python train.py --num_attention_heads=2 --head_dim=64 --init_std_qkv=0.0504 --optimizer="soap_variant" --final_lr_fraction=0.0 --train_tokens=143400000 --dataset="wikipedia_en"
Each number is 500 + 40 x the weight over its row's rms, rounded and kept within 0 to 999. Layers, rows and columns count from 0. Numbers have three digits each. The size before them is the row's rms in percent of the matrix's.

# layer 5 attention query, 128x128, rms 0.234, rows 0-49, columns 64-127
106:465408561545510604550510428444418533531485470561549494492535521483482565512467514556491511475524526516476454529550524495437562521566501541431478454470502490478479510511493476526480528479499484
088:513488494526488504565516458548429497512443468560475474496507449461453574510400526493545538481480495534556485468513496475563514465481543492489532569478577463526517560523527444487582508467452477
084:505476532521492512498522571503493469473532522510498557497528474514486466524557532553473576533499531574460494462489612472410451453540461522506543543554496488483462533438507500460496502546550499
080:495477516567519476517534534512534492459509477451559477497452520500483479505450512471479512483452537502542493516469528465512600444434482479597521531612496529446514434536445488542475460506519534
098:587555491486543489543508491524449483512553507543560489476569502443495514541496564585446508468455540481480449441587527510434568515522479538459524477515487507540514520491501602444501567478540512
096:392550490477500493472520504564568440504445541486498500540465522484518502513473585529435477447573497483525419521516505467632475487445447505503497469600499502459463536536505503486500488451463548
101:502496458474503559468570545476587419500503598495521494558438530517621467517568480500490507590505492512454452520505519525523428399466485527517557546589453536494470476487439476489525458455532544
095:548556476412527499465491519416571538481508509462507493566499514555532430520502480466484449573445510584550533474562439422521452495543436504518483518480460498475457468516543567518504545466494462
080:509584462441533462452458502489527533481450469481434523505487415457488487494423546493506522485460497489487509489533529470524459475388474387505471467480482478570494464533485553458529454531503534
090:479480492489532479493517481502479467491532574449507438575465572492573480486489530598448466463486472466452426505507486574503540534502449516480576452569541520446498490471478539486511461450511522
102:488498503527482487511499526485486492502531533594485468460520533502564514451513520583432500472558422530529403571565502484432504575525497487458505456511527511445563539506472489502456528535466508
082:504564468526506515538494508492471523502455489522473565575518498493493459469466489511439485493475592484478536461483432444470406480522464532491539495547506470491410450598506557492517506515366485
095:526477491519514538481457479438537526481484511560502537571530535487533433468524523493418417477536525506454456510485469503476466496560496544406568495522466498511356482464427508487524470498522525
092:489573483526474528525518506430457597477475427501449395557518478586511496520523567483531501450538501519516511454505517449529485584480579492497493426491484492447536448525490559527503518458550506
094:470429505441474530464457473468533534465481403454506514434456436507455495534476479391554535486438535472528508526504526503537489452452498482514454521485508459541514472553519480525487506536541461
096:517496537538494485494466456462452527526478537485416493568506482474541523540497483548432504466501421519490525518526566540504488504525512555432506450494463508503544493485542457514484530544461494
085:496567423487450512482542480522534503454565468563522460477509513557582499485568503519543485562610555502473488494510426433464470503451437498486503509476493517428486437541490501518501496480502574
102:507460468423516503510518484426470521495468528473527515487452576493508496431486475508493528528489459572529494469563506490471600487495486457480439506475447474422489533509510496570506485467534440
081:534456523540542501516499577531552407484530408507484509536546464504456516515427476359522507517454520582513528475510540433559526452407459434538469515500490471533540491579478478550506480503572488
080:515486522460512456454467475490438485485475429484499512506414574496465495468456450516458454529460515521490461501542522505462451494500478508504406468489504517571420576528560428476462446501474506
106:500497523474498429510497554509472464502515565489462459442514529573516548490538408441511489539541480483437513514498462552404549487524524396574581532430481529491537481462531498468464479515513507
095:516409505449527450557432450531471456552510453494525524560439554494432490427471461560465478481452514564454502522544534477502489492515504530519443462471459489481499537544481432564490534519524521
099:589504553543505465577443526465554479551444469501462490500530451454440528551459519462495519463456512446489501448470519466550591559426538497509554491518500497559442534470478575514497529546541427
089:525529542438493468467470475516494492530477446495475426439563461548491557512452480525525528506512477500528482508553512408548427548521480429501471423457469528515526529511493445498515571515476527
097:518532572479532569384502431532495511514520431526533460547498425411451477522418514500495469507488485512506461512547539424493487479561504502445506502473507504535480558488458442477456505507467550
097:467436443511472539501502454491519470481453508575457469472505513528571485415477557530485445493514417558570385571528469456494497497511526505419581484482484490487504506534517463499502517510474483
084:496519483551444484562494481499496439524471486569432448420527479480522518469494441557495502461494520489473459537504511400498550517473530479429620524473529518504546450474463562502518547486570491
078:497460485501536495485501497477500522438540421513505464483478554547500472518512499478516459577500476639482450522515532458484427521447497591485487465511539519530474530491519554473525501483540567
104:454480460519476489380453460522487457503470405457452464497509496480477534487516530524527467489504503474486420511515484496519456504455538541490516530411454511534542545484542404486542539517453608
110:561483463544474429561502503467503534523435537494471521479420478435474471585492547436532502483521527491519496526450463465503596459430503532508507548504484536444487496479523539515493508502523487
086:605466507583446476474478468425508519527481538516459481522549474503467511487503448463505561492555503442540564539560498532528583524482559502499508545436499431454482513529488498533566536510512464
080:562458475514534536449452526454590421546481425482504555448498493532465543483419468452549563469477554515493500451617516474476496398424471514519512493488474466499496486509455473501541561574501459
101:484554527538506500523545518529534484534499565503504517439487532533488562453581458508528513525575539504449529581551497486379499492520455521574549532513511523402501429524538482446497458411535516
086:570531484521518514535511546415480511518487523482472576537510424505450479522484478512456606453517499527526537441543562518434422487465535535509450436512380508515472473531461540431484500525509492
110:482524546560539583477531462539518542513533444471473458614504530467491551450526597557528497529534503471477499525554465495470526508555469542452487526504496514494535541469476495529570549473437536
086:494505506529403521534448485515472521485512549489459552547456518516451449407437543505485426522473481511439553465430524439509493503486466502460488494535512516507438490535519412533525540511519481
088:585523534467470519523436402477543555561487439435529524573547460487470532484509483513509467515525495467464536495495527528519457464551528558494522463453517563515478532495523485508488521480464475
103:540488487495547474496456491511494459486544412448456474520537456500455571530464474475528513497477547625499494440514566484554438465425496451514505452498491478580549483531546452506589512559520526
094:483622505458499531527492564528512480466492551516479516504484450533571522459474486444503498507506481496499476530536475499462486510522467448526587559520489493456495485449461507482508449499483467
093:563465547546462397513484495498537459475535490482529485481545505521536467508436555534462493478503460520531500521554465504512502507427541457467505467532510505552417490512560521480504478529486539
090:478505470527551512483489470420490522492617486523513526484452541494456444521482529510458565513481468498510519525478515485471534543542463465465520453554499464439463449451496513492559510538503537
091:424464526541414593549515467434440541533492446511527438464501506515485553480467502559522450508458479482553532497465523504512478523563588550490455559510520546488541483477534464560497481532490427
104:517475452458474562460496499495487465481541485501563494438504563528440493477517534516485502581496445513522522474453546499490542575598493470535533485466510446397479518481512474468502493466533575
085:550562513496483483521480605515537489509548564533469492529491497545519472519515492456466501458464476498514517467494505553472448484421496483502559523503533530489438462486540476462503438517528478
086:482480557538510471597496473491498485511511440462504459530515421529467560522448466475494499539457475531593549528538530453588553467481524466523471508517527515477517510510487457582513498543483451
099:510535486492570588525524497526491484518481493541516413544479434544504501536465504485512507513476512403446522520578489513463525529512543501521554552519465472473481530473503458467483555461480526
088:425532545494454542462462413487494429477469466477495521565469571488477390438496510487536489461488538536554462535513508460491410494500559511480511532506509486526479471480493392504469545558549505
099:421538488476588528430574536551555492542473540545519505509466469530550487513513524437526546560538506484461458532511510500558517440497491475581557512494470502464512532477469542543401450504478471
083:544484587488449438434528545486452399511487504497550462551546414520426459459472485527503472543513504526474532464557542495464525464511459480567428523513418501458543470559550437518496482493510496
091:454462544523541519548532430541408529552554460578491464588560479485439573516478510533475488476507520500532511508611468541470491585494484500438442504483489450547495499470508441577570495528439536
# layer 5 attention key, 128x128, rms 0.206, rows 0-49, columns 64-127
090:526584526626457519525483504502580504514535428517433528504561498470416475499534506520500491503475515523561561477455485488476412470500467506510508486433479461531459520536510480484550434533477475
076:556491507445564504436548500479507461584488444483486490424549516587502567481474472512454481520571501493491498517489528524456569519510575548491442455468474523477514511482434486583526495568525518
102:584485542557507531526470477472426521547488519443471567538567512474463498446472552522488552478512485450528525471482495533496595551494569459438526486490438475458538519506512549500442493511481431
091:457432537488499432462516475457416495507506494488535421469466522533544505521437491581500480530460458552475504533596554443430508478483455531473475537461432521483475560480557479535471520550488535
095:499477515552494533569494479484516510485538493479507521532564486493499524470521538485508433513426520510505507502476498564398449499502489554515486555495501521468462548486486411547518560499500483
087:485503597420525412448524444495485509450483475553527474516395501477566536478517533531547450483504488491458507535482532508490536489477473462504517488487524451562546503544499479489461449535554460
088:475514541453490482466496526485487503451520536495485423629463567474529499461526567485491479462452572517450519500556476472485505489460392457495529535465593512508459508510514481501458552539462469
094:462496516469494448479547499443557500450498487477501468514472538465551530451534560476546564615531560482449534538419564516529465535490462528500426515531530527530448428459491494470515509539506458
074:479516544587451452486507510581487531447486540528463487503480497531550463488529486473577487454500461515502466451373476499498448496491474584562488484560552463487505506473499514476453546530494532
081:483584473493480479533552528486452490479481476499524468605533531454528448458519511546485476494494485542489552501465459412489489557435503532436527548387503527549448500474523477397473542512478480
093:463505467531467559438484507525480466566486520453443526491537500516407452567466540467518449433429510480482467411467527525508494445507467504522599448506501491521472497487527476503519471481516533
077:547530491474492588537538428491501482433511534499542511535473533511536504487567540472500503494562493442409536527485520608487382484492489507472459479505464487526510520453471464514455448452433489
089:558497469499536515528489607495515452504489551481532492499484527412512538452509486539485563416458500462517546479476423466462442473438461485472499559487515520532506536576528460438456482529478510
082:497527480488536497498472467439559516505520476504496549501420417477496478523573486498541557510514492530439464471526482586433517417470540498536464477472518455614474530429472543421581501515515484
096:505554553555482455432457486485564526495517547562456426457506473514498518504517470610539523563451490519596499509503442507479461498557519502546515516535537480525560495512527540433480501503470494
087:516446494451488552506478527468549424501518547398487593469490519497421480499499480438523533514478516546518510490463580454466599481482535504531513515461524444594441467426480498482560484488498516
095:499500525440561540520509499493503554496526388517511520581592545542487529489497548463503514568465536473537506527573544499504517492473495493483444538577461506512554496590497523512497533462474493
093:467500543515421504491507506490522582491472547534419537473596503497524524504499489516498478579495498458478459439446507438530535485462431485481545467534480579489499485513514512514514558538440501
078:516458515464481541490520495561493475548515479520487435484499522534520519585472481501488554553458468497476486567554535497450490535503518555486535488588432485498514568469474475538443547467512442
092:440563509458475453511480511487530506530523458474518525605596544479562526490527499561493560526502532494515550581566548441521505528481438467457485484513509488476494474485478495498485463544533562
099:508569428534529510546516536506539554543488482506506496473455551514532468532483456489446486516513453444437543447487465502552489562514557538458501464427480466421474472503481481548542476346520589
087:467493533582451470469556510497540470445435516471501524474533555442486565509489512514521518483543511513551561463582481466482521479500508461483498583506548477490492524481515416470475461368473478
097:536485500530447524532490559575470504471518524491487496406394465455526500556486409549470452439489462457479545517495460494531487512471479432476561531484520563553539535430512481503476496557475464
092:500435556513487518423498485436490489510482441488438476463413460517463474469436508460520498576429531568511552518492526502508577526532476553506428436566508433507450452533438502511511472492543491
093:546459534492493467496524511482504519498525488413519580470556530492481516480452477563533556512497598503509524489541569429468488551482465505473483546549506444463473506503550404536533521521573493
085:544535431505559470398466487508493513578491460531512560457544603503509488533526511445543529464520464460454501482513506441463490416469521526529510437490537469506477519496549386470449472507530578
088:552469536577434563510517454586466528454512444498436578492498508506464466575546473476528560456465508472487497508527497531484500538492575469472528467434476531605482503529445425503528507498542575
087:505488504472521524485472496471554549492497461451450485556563550455452523491514466570483541549440596503558511446532523493515532464500486512443547505520470468458505563419553513482502574540478590
116:442464489454487430417498460503536449427533443449551436467470519470512491449539492549459501477462508531491524522547523416508514513532447462475377485495477444516468455521533497461491505475504504
109:481501477497536529479521473464496518467533493518498456464520480443465539513492409485515491493510448427475460451377490473471558555597545520478492546569524559516490468439461588536432509508521481
084:455466524490461504500513561520517493492484547511422507362532545517417529539500434557502489435526507443458479446459543546551512492449544469467487458504460534513481467491485456527467467482481550
090:479478499510487557433462515533502513504519499487444415433536521508537582580485462531573401542413467532575515460491519506469518509549570566431499462491539508523471474536565459559503472523476484
093:438497442504526467465495457492481580436545524547478439518568550531506450507512545540474487531541462492505450526515469532526468532479552427461518420464459447496524481572467458534472493527558541
086:492438553509518493557457458486567520457499642521418474470567464594518556486429505537537438414509494553565484426466515555505536462490573523488512476485524469483453547487447501531474485518510480
089:558448514467583477544478507442482558479502535487527507428560420521515434483468512464513451482549498553508523451543514504489440469451523514512456445541456475489485443508503516556436468490493498
087:544474539478528461465466466495548573509402532455536502508564489530481538553471456549610560505458489489502473590516519504453429481437499539527517494458560462514445473540474500488472478527621556
086:455456481494487517473465516508510452528477571449532490520522477397480462366472405513491510425497554540536456512583362451492508504482507473518500526478565510491479519503448529530498480453533456
087:472537522536449529426500429484489473524520474501475576469526539499512518511467505557555553537501516499436519503510608533483572547502534567535496493464521467533557464510614474547518492529429455
097:556461500506501484514516558484511580548515494516510525549449544478530515484552524458448424518495497416445525451409474516573545489468550526519522511504505535527496587499568488486469522502541497
086:507460539500442510397477481480458478547508512464494525508431508469435520497472523499536564488483485477458528541516537485497519477482502560600490477559519456490520531443527478556522531547483512
081:527489514468493434476528557458520543472466519529467524516562474523457517555417556531520515486446484532488576453538514537490492525476557528435495529506469459434533527514614522453475484511560528
087:510529519516536450509518477544580497559432529463543512469512430553458505582445515527475499509457490489495466448554483517439515540586493491516553509536449580481477452417552536530556509563525476
083:500480478560532367465531507526553609508474466535455496451491484539547568483509555509505505556483559579467540532491423516497509509494458550437532466490424489449525501553539466543564519480537427
083:441503404452553548513496605496493529513448526469477461554487487449465542533431462446488485471498490451433528498453510545525506499465595455451501519441471481493481515458504478459502436507459486
076:472424532446426464462526482477552415585478526467491457454508512500488442572454498573494497458484498522522477497502581431434530491515542514475495551545489609535492531460548488539489534550524467
104:523564501531513439542527527548481563505508471500459492474485506490562496490540559511466425392577473516517527511452442607529442561477440527414456494485517408562499441474478476452502469421502484
088:542586539568432503465458488534506470497475508448439532522518491525532546581539557509540535518486487517513456498568552498497508483544484477566526477541455453547512507545494481463507377551532533
086:510540505451510524522500533493457461434602494543528481518425599474527446482536553529528492594469526505499504399516494459567469564452482452511518516516523442506478474544530523474518480512501509
095:454427529493479467470551430470523448517554506456521513542504559512536465506502517549450519476503518555487493535520555445507585554487447480464504545558488510441486508531523483554436583555514440
082:492445530486471564530538531446540462559448452535527462481439534545453448513507505504499481480497458457504589505488594460543475501574548537596431545502461525534549484432551452514494504414456468